{"n_kv_head": 1, "head_dim": 128, "rope_base": 10000.0, "extras": ["capped logits"], "init_std_down": 0.00155, "lr_head": 0.00762, "steps": 7032}
Each number is 200 + 20 x the weight over its row's rms, rounded and kept within 0 to 999. Layers, rows and columns count from 0. The size before them is the row's rms in percent of the matrix's.

# up: layer 4 MLP up, 1024x256, rms 0.204, rows 452-468, columns 128-191
# down: layer 4 MLP down (transposed), 1024x256, rms 0.048, rows 452-467, columns 128-191
# gate: layer 4 MLP gate, 1024x256, rms 0.192, rows 453-468, columns 128-191
up452,038,202,188,171,174,183,198,199,198,202,213,223,217,194,199,192,195,185,207,227,212,201,206,175,213,188,189,231,182,250,192,154,186,234,205,202,228,189,193,201,174,219,206,241,201,216,190,186,229,225,194,185,200,202,188,221,169,181,163,212,184,218,198,218,201
down452,048,189,199,198,193,224,229,201,214,185,229,154,188,206,204,211,257,181,176,194,231,212,202,181,214,209,177,202,225,189,188,229,190,210,217,204,221,204,173,174,220,193,178,215,208,178,199,223,171,184,198,199,248,232,206,184,184,210,179,204,177,159,207,213,213
gate453,112,216,204,211,176,177,203,206,181,209,192,193,203,206,203,247,250,179,196,226,242,161,231,214,215,222,216,187,210,211,228,170,186,186,215,194,207,202,198,202,190,166,211,221,177,242,224,201,208,194,192,224,190,205,207,232,200,176,175,209,196,188,216,192,187
up453,116,227,196,213,195,151,218,200,199,210,193,183,204,184,205,214,263,177,189,234,250,177,238,222,204,231,199,190,198,190,217,160,187,201,215,214,186,188,200,214,185,191,189,212,176,250,210,195,198,186,182,193,179,183,185,221,177,203,219,207,195,156,209,176,183
down453,108,208,194,195,194,181,183,213,199,218,211,190,222,180,179,218,215,185,211,219,226,185,208,212,234,202,206,192,218,190,238,170,220,198,190,164,189,181,191,179,201,172,204,228,168,223,191,203,204,209,180,159,182,219,207,239,246,222,196,216,195,191,215,207,161
gate454,105,213,176,200,226,167,232,214,196,173,207,171,207,187,211,189,217,195,182,205,192,185,242,178,246,177,190,204,165,197,202,207,223,228,205,190,206,203,234,216,206,210,196,194,230,191,206,160,214,218,209,198,197,206,183,215,204,237,196,200,199,182,223,160,171
up454,113,198,177,170,205,167,247,203,192,157,188,200,207,192,218,206,209,207,199,221,171,179,213,198,227,198,211,192,192,194,205,206,206,224,224,204,195,188,239,224,200,223,202,186,202,197,212,173,245,208,209,178,189,214,166,207,196,226,193,189,206,183,206,174,170
down454,109,173,218,178,206,187,185,208,206,178,224,230,208,188,185,181,221,190,209,221,194,225,179,180,202,208,222,191,179,179,226,206,172,166,220,214,205,175,214,196,165,185,190,177,168,215,168,221,214,208,202,186,188,216,197,166,219,221,199,191,224,177,220,241,180
gate455,102,182,191,150,222,216,203,228,184,222,155,205,231,221,195,217,194,217,207,162,237,193,189,208,201,189,197,205,185,228,193,218,156,197,183,197,216,222,171,205,202,216,207,194,216,199,185,208,189,191,203,200,256,171,192,190,206,220,194,202,204,154,223,195,229
up455,104,209,194,154,204,220,172,205,188,214,196,203,188,188,167,171,203,210,178,179,216,204,186,214,218,199,195,201,234,213,204,190,161,175,203,194,228,192,151,195,192,180,223,181,209,207,184,202,215,216,198,215,210,205,180,162,216,208,189,196,208,188,214,189,257
down455,098,182,185,206,165,208,179,198,201,208,182,180,224,206,200,240,155,236,205,197,189,209,202,210,208,185,234,209,180,207,224,149,231,193,213,192,201,236,201,203,231,188,194,208,196,212,209,209,196,192,230,156,199,178,189,202,183,216,204,207,202,158,190,172,196
gate456,106,181,178,203,202,176,205,259,208,163,180,189,189,206,173,219,221,190,199,194,205,200,231,195,188,188,190,208,207,222,175,183,199,207,187,230,216,193,223,212,180,213,209,235,205,203,194,212,218,194,201,190,209,230,194,187,158,206,217,198,212,237,191,223,204
up456,094,183,179,218,222,176,203,257,197,177,173,201,180,203,177,225,219,190,203,181,196,190,215,186,196,199,202,213,214,212,160,189,214,205,172,217,210,196,226,229,192,212,211,244,200,193,195,222,182,206,217,202,208,209,194,197,166,214,200,200,206,231,185,217,204
down456,096,218,171,184,197,200,235,201,199,171,198,189,201,209,169,203,218,216,158,174,194,197,186,186,210,188,181,221,183,201,207,218,203,211,163,201,201,210,218,223,193,209,187,235,225,200,217,212,182,222,215,207,204,197,190,231,195,215,211,190,222,213,219,203,176
gate457,109,172,200,167,217,179,190,192,187,243,192,228,204,179,196,199,166,223,171,183,197,201,229,223,217,209,145,225,213,170,174,199,220,220,192,179,206,227,155,183,207,211,221,178,190,209,189,202,230,212,198,187,212,172,248,157,222,194,177,216,189,184,198,216,182
up457,112,199,186,230,205,190,208,220,200,164,219,243,196,196,184,153,208,203,172,215,184,204,211,239,216,238,181,209,169,205,201,197,216,196,187,182,177,205,194,208,172,171,195,182,171,214,251,206,207,189,169,210,177,220,209,190,170,191,210,226,211,196,216,190,227
down457,114,218,213,210,207,161,214,205,207,226,192,191,230,181,206,212,186,183,236,217,188,201,177,185,217,231,212,205,184,218,159,242,198,175,237,192,154,202,209,200,206,207,203,182,228,193,231,216,175,183,211,241,204,178,226,200,198,176,212,182,203,218,189,200,197
gate458,111,220,187,200,187,201,171,192,195,222,186,197,224,212,227,205,234,202,193,211,166,192,194,207,210,214,180,204,190,166,211,224,203,189,229,209,204,186,181,169,215,193,186,247,208,165,230,199,190,220,166,188,206,191,170,213,186,208,197,245,200,218,215,202,162
up458,114,178,198,168,205,194,202,226,215,209,197,209,216,215,219,220,189,219,219,210,173,175,198,197,210,224,189,193,202,179,171,244,179,172,237,192,209,205,187,154,189,226,197,217,168,168,223,167,211,199,179,191,207,201,178,197,205,199,214,213,221,233,234,191,195
down458,109,199,243,196,227,188,185,205,196,187,185,218,204,212,200,197,226,259,212,162,207,230,180,175,214,169,191,177,168,199,208,185,169,155,187,181,192,213,155,218,184,203,221,187,177,196,195,198,189,180,223,165,190,232,222,205,229,193,226,196,192,223,227,191,236
gate459,118,215,235,232,191,208,198,201,184,199,172,189,205,226,210,184,183,239,185,167,213,186,209,208,190,196,174,233,217,205,180,214,180,206,198,208,213,210,210,212,193,224,237,198,216,162,176,183,177,215,223,219,216,214,177,212,198,191,189,207,206,173,183,184,187
up459,112,185,226,184,193,214,203,196,212,188,203,215,197,178,210,246,197,186,218,200,187,213,204,194,184,199,220,181,171,175,175,172,188,221,202,167,195,203,210,218,214,196,210,221,200,175,205,183,205,202,187,204,178,198,219,230,196,191,202,170,205,279,209,207,210
down459,108,193,226,224,206,213,195,194,190,234,231,207,203,214,208,231,227,209,214,216,175,217,207,198,183,216,198,162,183,192,216,200,156,214,189,225,179,213,187,188,190,240,206,220,183,230,196,200,209,202,198,198,185,156,212,198,215,170,169,237,233,221,201,174,208
gate460,112,201,182,221,186,207,220,184,196,204,201,210,186,221,215,202,203,189,171,168,176,205,185,179,243,204,180,193,185,189,181,188,204,210,173,196,192,206,177,179,183,212,196,203,183,182,192,215,174,179,163,205,219,214,197,157,204,204,206,210,237,196,197,174,230
up460,140,204,217,174,201,218,159,188,195,208,189,180,201,189,184,190,182,194,154,185,214,203,227,215,178,192,185,197,193,176,214,208,222,210,235,191,215,181,207,225,239,188,233,168,224,217,189,215,243,189,199,171,181,197,197,234,191,202,224,218,166,201,200,193,218
down460,115,181,171,187,186,187,162,202,215,248,194,221,184,184,193,207,211,248,199,202,204,233,221,204,208,178,183,184,201,208,200,186,223,174,221,225,201,223,267,200,168,177,188,182,189,215,168,180,223,219,185,196,187,200,226,206,160,188,222,212,229,234,187,206,210
gate461,112,213,206,205,221,236,194,235,201,202,199,220,213,191,212,190,205,165,166,176,169,199,197,216,221,181,176,182,202,193,191,206,247,211,200,208,211,220,170,206,189,205,219,210,176,214,202,194,199,218,193,215,235,208,215,177,189,191,203,209,215,201,192,194,190
up461,107,207,193,181,182,174,209,169,207,202,184,171,186,220,195,219,181,236,223,218,227,203,203,199,175,213,231,234,203,197,212,193,167,190,195,195,194,189,233,187,209,202,179,190,215,199,200,216,209,195,200,187,161,191,194,217,200,216,210,203,183,199,196,196,220
down461,107,221,184,221,166,182,193,167,171,221,194,196,205,241,185,227,198,199,230,228,227,201,205,239,167,212,226,205,178,188,198,204,179,171,222,231,220,149,206,177,192,191,216,193,208,210,199,218,206,179,215,185,226,212,197,186,211,199,176,232,177,207,214,190,179
gate462,100,200,194,193,218,186,195,221,210,183,234,186,186,188,170,209,213,188,184,207,168,183,187,215,230,206,191,235,178,215,182,201,193,179,177,200,232,203,203,203,228,211,253,206,197,196,193,160,189,183,222,190,200,193,194,204,200,176,181,196,209,176,197,212,199
up462,124,209,189,194,228,181,199,229,214,170,212,186,197,183,183,196,198,189,175,201,154,218,208,205,208,196,203,227,171,213,184,205,200,163,185,205,204,183,214,188,229,218,218,167,199,194,172,176,195,196,209,181,187,173,179,225,186,170,184,197,203,172,224,226,181
down462,108,166,206,223,185,230,201,209,220,177,198,221,204,201,218,221,233,163,184,209,200,202,234,235,210,203,197,159,199,188,156,187,199,166,203,222,208,197,203,194,190,209,187,195,203,193,190,202,231,182,171,213,208,260,199,171,203,206,182,215,165,191,202,199,179
gate463,117,215,197,152,208,204,183,238,228,193,226,196,162,217,222,184,194,173,188,215,217,207,189,212,206,192,194,209,203,211,210,224,223,212,205,207,174,220,226,205,176,217,190,172,219,206,184,181,225,183,198,213,203,182,182,201,172,191,176,201,210,167,151,179,207
up463,110,234,196,162,199,180,216,227,218,201,238,157,204,226,184,194,193,157,197,186,243,201,201,191,182,197,183,213,211,206,229,205,222,216,211,187,171,198,206,215,195,214,188,204,203,174,186,173,203,195,206,251,219,210,223,178,190,206,194,194,199,183,168,164,228
down463,104,228,194,145,200,187,237,212,206,244,240,225,194,168,162,183,159,202,197,203,209,193,183,214,169,172,193,170,196,206,208,202,223,191,202,218,195,194,210,188,205,212,207,183,206,177,206,166,194,198,188,207,216,210,219,212,166,158,206,183,198,178,179,227,190
gate464,108,195,216,218,190,206,160,208,210,204,181,227,190,186,168,200,219,199,181,208,187,193,203,207,218,190,217,234,225,194,164,211,218,200,207,222,219,189,195,204,199,214,151,201,237,189,170,189,225,212,189,210,199,223,241,243,228,198,170,213,190,214,207,225,196
up464,106,169,218,236,178,188,162,181,199,215,174,231,187,196,181,200,213,196,159,221,188,209,226,209,211,199,211,219,213,191,176,224,220,214,211,234,232,198,182,200,195,214,160,187,229,183,160,202,218,194,193,209,215,210,244,261,206,202,177,199,205,216,207,229,188
down464,107,197,185,237,199,218,211,177,181,206,173,208,190,231,189,226,189,228,185,221,175,199,198,202,197,183,211,222,203,219,198,218,199,192,188,162,238,192,173,214,191,214,146,216,204,195,221,187,196,201,196,213,196,192,230,287,253,201,188,174,189,188,202,239,201
gate465,115,192,180,214,195,244,227,210,200,217,191,184,228,198,214,189,228,180,195,232,187,216,220,211,189,218,194,179,176,218,172,192,190,181,171,196,164,211,189,218,213,235,189,194,196,193,182,208,198,192,180,197,192,232,210,209,192,198,192,214,165,208,203,220,190
up465,119,196,229,177,226,170,187,183,200,168,199,206,198,200,199,236,198,208,197,187,184,219,175,207,219,186,202,225,198,191,210,185,199,218,223,200,240,148,211,172,189,155,207,196,225,195,202,193,183,197,202,213,225,215,200,189,206,206,222,206,254,208,175,168,166
down465,113,194,189,175,236,183,216,208,188,204,199,204,187,200,198,211,218,213,183,189,202,215,150,202,227,198,213,210,184,173,218,222,195,229,205,211,206,180,190,162,210,171,217,173,227,233,189,223,218,178,215,205,223,177,180,173,193,222,237,168,206,199,198,189,186
gate466,115,187,214,174,175,203,207,226,213,212,182,210,207,204,174,193,196,189,189,206,202,166,230,196,180,214,221,235,192,196,201,208,197,203,190,160,199,217,181,183,198,181,221,219,199,200,213,190,232,172,183,198,200,192,228,214,217,199,220,217,204,161,205,198,199
up466,120,204,200,208,219,187,212,168,189,211,231,207,169,194,218,210,186,203,221,219,190,249,194,231,214,184,162,154,200,222,197,188,201,184,214,224,197,188,210,207,219,239,183,172,204,192,188,220,188,209,241,217,222,206,177,180,194,199,192,212,210,234,208,197,202
down466,111,195,198,215,201,226,210,206,192,207,197,203,169,233,234,201,189,219,218,202,194,165,187,184,205,198,202,188,184,168,211,205,211,167,162,188,216,203,199,185,180,191,176,214,174,159,237,214,226,176,178,189,235,202,192,191,196,162,176,167,222,215,207,220,221
gate467,113,174,143,208,190,209,193,219,183,191,201,192,172,184,237,197,216,175,214,190,185,199,176,206,190,222,183,187,207,214,203,246,204,197,201,201,193,176,197,188,184,198,214,205,184,212,240,161,208,206,165,209,205,164,201,147,182,203,162,195,210,190,143,232,195
up467,099,178,158,213,186,220,206,215,205,179,206,164,156,194,214,185,210,179,217,188,198,187,172,223,225,231,182,199,218,212,194,259,206,188,190,191,176,192,206,200,197,183,225,200,192,201,225,153,215,200,160,212,195,150,195,180,185,197,177,190,210,188,148,225,196
down467,102,210,189,207,185,234,190,207,206,203,201,170,138,192,227,187,206,185,187,213,205,194,178,213,190,197,145,220,200,219,214,220,228,189,190,197,179,158,199,196,221,164,183,180,225,169,235,200,179,190,179,231,221,175,191,212,199,161,161,186,222,193,160,233,204
gate468,115,196,189,202,220,192,194,180,199,208,198,173,209,215,196,184,212,174,167,191,194,180,211,224,157,195,198,198,194,163,177,174,222,224,170,213,199,191,210,217,197,181,201,158,202,163,210,187,143,180,221,178,231,184,199,178,159,175,203,246,201,187,212,198,210
up468,118,200,186,214,197,193,182,180,198,185,203,183,206,215,205,190,213,184,168,187,200,206,224,218,185,204,198,194,209,151,185,173,215,193,167,220,193,195,190,231,207,182,199,165,178,175,215,188,137,175,230,181,225,194,207,171,176,192,204,247,189,177,209,193,188